Weights of a small GPT-style language model, trained from scratch on English Wikipedia.
Size: 8 layers, width 96, 2 heads of 64, MLP 384 tanh GELU, vocabulary 6069, 1.58M parameters.
Training: a variant of Adam for these matrices, 152M tokens, 13135 steps.
Each number is 500 + 40 x the weight over its row's rms, rounded and kept within 0 to 999. Layers, rows and columns count from 0. Numbers have three digits each. The size before them is the row's rms in percent of the matrix's.

# up: layer 3 MLP up, 384x96, rms 0.233, rows 51-82, columns 0-95
# down: layer 3 MLP down (transposed), 384x96, rms 0.217, rows 51-82, columns 0-95
up51 105:479456506503536540525512491443474548548459610542484498481530449510517576457403450500483489436583440492509522541527459463538448538529470428523478515523531426482448451564516467449494516502432541519498552487511504453478512430402523520482479502560462559506457486532511528475497514507475526477
down51 109:540478515475490451555554466532526496548529518503567464490528533586496568525439519566439502479532497446462474439499506526421469567536467532510571459462497461570485492562505513509489533522507537533500474567527533461534475466414410500440504499472440466460486526448492495435480479478487572539
up52 113:571504503528484455510590434445519545516487559547522513530537422530494489543494404542547466445478427529497547574560481517439482527476531451488508522528456489460451495541511515458445441463479574519498504489538563448469524511459531508514457403507514530514528516515452552460461537475480491454
down52 114:491436536475556512495550563502523487482492427533478495444478581529521472428472478479499440508535496519467506515488518580465525498547627535496500513516473482618541487468497489501432459474525464493563484461493484498415436462515532475493506524497514494518533481467487540471581453438565537447
up53 104:457448471461493536556512545537478539538548476514488534495453524505477503492487492486483439455474485534522609545529496505523483449539456471518465462548531439480489526439524501514493601474479544555603540491506546496500515493532461467427513461479470418474512535536398476414500457563478496453
down53 102:514460547504485517524368512542466532519532536534493538525519493522509526560460556468507460454449529476548491430453447508578520494516499584520454530510512545440576484475526514579426522503484463479537557510505491435518481497479449519500517486414453506426506460552506540480485476495440573517
up54 098:407500527511491440442521476530540513428513571504439533472539470492473436458498449519506504466532510524527483554484459484453505519447524399433492489522504492499487597505540485470448495442496568504491524470493455406536495515574587483483490522498554498582528524575526540493515474513532462532
down54 094:498476415446533472448554479436514502498483487404499503505527602445512455531491485523439568481550520529491501464457544486436435410493560437557527581508492519608515502509526540507517513496531481491480431507469504417502481505464510571505514533553529519520516459467538495526468518483486502531
up55 104:516442580433472511494469512540461502473435494551494449433515479568472505484479480506562489480556488549535494536527537548533540519490522489458467489488514549422533554489492466436528493522544506569485535449494461471454542448498512470537524471512452476502470497530518494368465472627494446464
down55 111:460443483541447514571527531489546509498463419539568480475531526498444446485548591517513437530531421508521472495503467557558528477419499503523552526533447518517509572539541512503482536505520570491530509482463572517515488440464529515458491393468517469477507512471451490452438529563483453495
up56 102:460511492609514467444505482517423458464489518524406565497554537575490522456591408529497471501446476574485544468567523489511456524536542534424551521479485460499513569484522514431504531520461460524438487441539492506530494529527524471433459516490478569480505489513478521535491494513462492520
down56 089:464415531501552559509471507485491507487523580485489433491508455483448491469546506490542492500526463488490520464431477557404550514441445523484584477533559499579505517532421520538484527499567533508542522592461527521435498447489458553531482537457569471516514455485543483480442487480465480546
up57 098:538504498477509453496476482448477489529391489470414452532451465498461531473528502533441533497504450487579528527488460504529499506552523477537466618500533467454489440493495537548475461440576522534509513437471472489495612511546471486517551496518528515494483540537533456472571439515465425502
down57 089:518551495462451505514530530561456471528541503440486555500472573554529487527503581479566493549440513431507515483467503475490485507546542452489471525458451549545468456486424515533488444528488503464539506533473526424482498505513461454446528539473493466435545484407526577488547465527530602449
up58 123:472411495465486508517550434516535548497503469505476589439537476508497515511492548491478426481478511512401550561484504573487450485556414484455552491451485510436542494531532503485433479479541545532522522578508494552557555482552505553485465531514457483517515528525420520471539465484449493434
down58 117:559509456474515445547535512455584511469478452536485567534468483524472462467521498525469476550470533515432555503430464467447463476532465499460431472482422561543477427517524519523501564495536446549532498560441463483484453532494486565546476511547477554509549413480517533572546551494478515511
up59 090:487460482523539498424462465515510479510577463540506442438538523545488510442419509430571555517490484511484417519465507525527520485483511491441487495509471576496529481484456513457552570458468532500492519448496569444526489520536548546484500503590577512440522516537424463486513501510428429461
down59 082:485539478501456497502484452489527507582655536555480525548450515493407510510438504585536426446437456384473504504529479532483464523549495411507498552519515507527511496459502502493486487532475470456464505450454511553458497525509512521493537507469499512523520556495502532494512438552551517511
up60 101:527443447431481483517537465520455525492534469467503478520530469521515564456477518549456524411605442527464598580482510556469516520566440505468539435492533524481449482538489478485482495503509524542568553480474573428470579490476507514520484498518506492500434486551495491427509498510471485432
down60 096:532521477513523478487476474498475533493493519455588519504509476475584463555523518528390500495485528536489500496580420561487546487488504430437479547522531451495576513501531446527572459445526458463530527501454597513452516443455448466556502485522518504450502501473509560480455433473548486555
up61 098:418437538556465529476476458527454549486477502471457476507483496496509516491543582524486526517422493524535519552517509522552493533501531509438591467467450465436507554507540503494492481524513523493559551602465475418493469483513515475450487477505580465477456510507589525517478554435458585462
down61 087:541495467493495514513504484556527557467532488471500499522489525495579532487461557460515543489535519521545506451476451556543491540445442541498565437491479500600504499504469495495576509465532557441424417549447532521510535454521504500531527494398481529451480433406499455423516514531519510467
up62 084:535527469480548439523500493524503506487504548502467409473511463491458459443437472507594499474429524506476472484462495565507498423491541466505482534433526478503489550449558538446463527459469523542477466553513490524422527464555491523396511519557453509436456521521570470501531412519521553503
down62 078:517498503516486512531485459421531478532520468485494524479476486503521538561553509614513457539499429543468526516477504546476477545508519521590506505520415557452565483510477515543513472474559493491451531456526470516560478509467546428561476471436508495503529460453495523462368574457456493477
up63 105:484535478482415553495494507487504516540445577459484403468534501532489601431506472547465502501532480467455554519515469541419449569517493480507500541516479435450454461494538526524449513474522564550517513481503529432503561565510486591524520418462526433507476536515509496511468496463454489473
down63 102:504472429430532499498502484585612534506534504520563443488496493552463492485468513515554504487465461476456480498463446513497458392507461486489509505437471555449495537586466539428520494562503498515474499427524448572557511534452532454515531530490543520503511473503524499533509563548437546457
up64 097:490416535559489534509552384475495546501539505519457532503451524513550478452610466526520526450509446495532533537551494517513492537497425499449502465452489422488502527531508502450453560513466538499464475518537484430561568514444498445482501497495483512583535532517470450463431542527485542463
down64 094:463529430524506592585481444478479555420472483477541464477527512403443486493462503504466522547420601473480484520498464482545501579527574471539505496495504578520475547496466575513506460537524531532512505485447483575492490496519514481493440517477456498533535432524462544465478488444503491527
up65 106:449514442570495474535421451530498488470531500527496621495511529473513473410496501563497513486552467475535495538512566581552493438449528474415405492446511516457491520513519497504511513468540523549501498549532525399481546467495443494534450496488523490531542540542502461505423509504459528497
down65 100:507427466499468446568454467480451469549568513477484531514516539521507500522518450508520482508394569595449565443463526455495499493518469556546473490518503558476513480423530512494506540568468519489530497470476617444502478515497492470480503580510502486542461463419477493545512520495424473527
up66 100:539440425445395473542517526404507501535393491467518501497525498495488549452503555534522512408545483508502617487519494462452516478544503448523542551536468466505479494472445502528470471467584567510507541544500446482472518513482528484503504533548514485544473578503503495510470479451462527531
down66 100:530499491539505574501495528600471563500445507478523549467548426532514436554507484448504500565549504509515463458489424450498561482439512470512463455536500507465498473440507499457514526469588545442565518558504434493491523473516543486528540482556490542436509397495524469488507512467504419528
up67 106:530467529563511489440494464513422489490434519546486533436507432467534503468468548526545515515432511420491511495549505512505457565517519451447497511571468540485504523491521469516429580493510485566525552522489432543525446477449456537450480443568583465487454492532497461446508558519510520572
down67 103:537446440497473482496506539489479551544479497505474477540477465546491410503476505462488533527475554501522507586489522454481509522436503509493525541488536507521478509522515453550562494482531387524531526532483516480451530477504518498413491539520505573511521415439443504588506506367520458571
up68 097:553470509518547453517435553512469506531465493513529468428572487544470481499478575524472519472448496495478513588577471488551425536541495453498504454513490488505584479493427477515485514447522512482499456617562565559442472491496488480531495514499459551482445505533448466437466511545480468560
down68 091:523513545491557479497493532517555504547497542542486494472476473449470538576567504522441573515483501542485524536462463598470453477486537477470491507486543437510524379477437432550419504517499491484576489562506473520483497482378481497502523507472536504514490492501542517476540465445534430455
up69 111:526521539502446549458560480513410530481474514535478552473522452476503573438519440579459462526551472427570496552461490538455513512444530483482429538483423511426516484444464528482492564498598497510532592528491470467495555491474519503498519474540530464459429500524474465487491513521480531511
down69 122:497517515481509513495494483549495489478521509518456506554463461529474512515469486515495564552527495425561437473503464470484531504442457469461482482599488487388508363498435525557523553524449447503496510498519472554476580522461498494555498517542589511501495503552522510463506595451528499456
up70 096:471498463473553558522511529462462457466504547544522505484504422476510552412511523524507445496528431488517519537484456560456549487555497470548555516517535471486481482526500522525458557437566563502417502480482506529535510590533492530459378442484514504500503574530515433497523541453496569481
down70 099:527450511526530514512503501469449524446502462545536503478571585509439517479529467472494542555434474499580519457485394475566407452486514559575460481526496515477503481531459508537498492529508472523493483515500463533506537506522511456533486442405514617490510572528488455471467519561462473505
up71 080:481537507492496498537462532549528492513516505541450512484525481441599537508544488444480500480531513516478447473490609482410504476565555483558446532474533474527543526478578531427428459508453474501417515485459484503447490400516525525478484433517479514527471583508444487442503479522467517519
down71 071:525463461546522519469503519508463552485502547482552519509484564519457506520480508540454512525536467511554463478503425536531455461486442533505522497461514496593470464496441492501571424529562507501560503492568509490582514486448490468548444522521500489540455467347507512482422522549491533438
up72 100:480503558542461512504490531494467568457494562561462545561593525476497517466406463520507524511473509449518588528499466548522488553503512462534450480404465489463467546548488532516478486419479468540522489443551542429440495452522475457447505463477492531474453586559531499526465501530508526514
down72 104:490529497543493504519531580418510528492499493465524536522516475471475564444559451475484464507560515519548531543444488538442505501457530413507440443498485510444419548471572460540481493499494470538550477542491505432559584480500431526547448453490440504448481577548493534503478552483517494543
up73 088:498509372505435550526516574453431564493398493507531459480556486517486510505517495429531478498448501479531508458508505464510509504407535504563453542484483481463478507571490532524522592554545508519563521451519459541533509553548486518496520473520505502534511490527525446478406450494460540496
down73 080:467518520524550506537541439499499389490535445471487487513464579500455566520514507602529535504494485477491596527526513480478415518503510553476545510517552509515473567484449533457501478515485537449451507451493504513458488496452465450486581524545433483453451471438479500556563555512435489505
up74 096:512443449471498528453500513486371541510502513576455542450528487563543534501549504571497551515576500524536547543515494522534445419507488509482490516448501540476528442500457480451407434548460523523493522468561523503506503548489477556563513405536550497503468497485510533464458535494448508514
down74 085:512490523478464503539506490514468520535508551534536545447500482483426440531405434515542466523485511557525476467508531500463535504454579472498489511446547543551509457549527569545467580464481468456503574498469487580472502426495517524482478550459460451423529542405522531469470475470523505566
up75 095:535535525529520542522438507439437477458479482509484496501491415547526513487506474509491405556471480503464512543527482540546520547507465493583539499452472398460507512576492521466470471454520505476418563567511593553570544475521524488531480516543489486581561523495451446485482516464471474493
down75 085:512591512462522599481494583515539422484534505497500510449423550489499482478441480415480484467523496464549449561545524473483516443486495499481450468485545522495552431501479455500498561529444496526537487533423484455492526470571555512398556533540513529482551460528500491497479522474562484499
up76 097:413483488540475497539490550518457553408471550524451522400506527533458422483452516497507472457458507514538450520509579520529509574520537510456437509445469530495570536548471533464474540523505513497473461455574483469498482470529588479524458526524423479575450501550496485506489501477501469556
down76 100:549522483493464512518494488480555514538494479516501432512532517478615517493513475493453505529456466568457504531486581534521464452457537480483473560487518560499556509516503495471530483485514535516524426497408532428491441450515549548535508494557472449482520491514462478524579382537488405452
up77 092:492478416464482489576473527509489498485483496504446594509464475451529531478434477541553471393518424514461521570507515526519534449448490470504455537470515485495422545558509524524481511451521502506539488511487569511451517546554470452546480501549526510509497615513553470486564437482455467469
down77 083:485537518531493510494561439506524566478529399502530490518501523550441469460583534491448452497551479547507465432498429542540415538486458512521476539505495554454443519518489557470493483550485531471506441502481531530434439426490513511497566510510457566511437438559436512530518494531549530526
up78 107:487493568524548445518472543513431480514506522535469554479548496623488529441511526477518457464555444491499541441459542616513518503491504508510535507501545522433516528471514468463422518454516553494425551523513526478492581461500451433475454463542501460454562508520478510468513482486487488580
down78 121:504449583499516500471550486514442556583520495491572472517486447547525482496540546509508440476500481530553492500455526573463475558457459426526511498495416503445496523488433479531477504541531559554465524486499476619444514509499471557533492471510498447558496517536508493491405456497552449462
up79 112:443462524590475604529530541516453502524487495459535570521475431488460565455490494576496592516428457480482571531516493530447465539523525453565534487460494452474466557544516543493522520473526467476492503515539480471527550462495522470505409465483483448478481505537422442495497480545461462516
down79 113:465454549502527461549509555510495556565456495439507476552484481549504493487585491519518445480450462471454454518483494560522505527512512478424399538490535459427412521512499538452466459514492534518514528537488427516560495457491520553491490540572496475524509582531480469462442554583504459523
up80 090:523566443515416534518531453451486512424422457493477454493516492449549472484584463454505459525543482484522477515522571476545513485381508438516523502498444482478582463461467527511482534490568557524527521489525481511479499568482499505453446528585530439506584523539496455496488528505476492497
down80 087:523449481478473490496453502552560523443525500514527564540469516550487519528450588576550591519482480483531505550481499479526514509482475534546507490495511423524521505449497490522549459543487485464513491521438500451493497484495468446526480493413463536541370495464580576455447427456510522537
up81 102:475497522496464525481467530503482553509407518422456464472509535527450552443444528469508470484500498552515553573503526538445563447444466482565459456561527505412533517552461533538508534527516514429479535526552551501511583518497407468479536565532467482503501491524444453506434520465474513509
down81 110:498537471553480484540551555497455502548537495433509450469552577485507435456532493478498485467507463438511504453502504541521496442507466522436515465516480518545506507489431582504512499524542468512586473505563503537559385465562447420426465560516487542484450556518480504490460500526560511521
up82 100:524444458502520502463498525448459500500474483487524464522531511561449505470464556567527468513594425565525528514521531520558503486513500532551552574568479397414497456535529511527500461499532502471421588506531509503437529482437515498455500421481543491456475533496480550536487513476435470478
down82 091:473502534547621445487436516505528459510487465510586457587506541479481488496529512470402536478542463508516563580458555451461562518552491463511550573503416492509483524491566464531487495524465491531492500551501512496455478522491468455534480494486421476460534472445509470515543466438458505491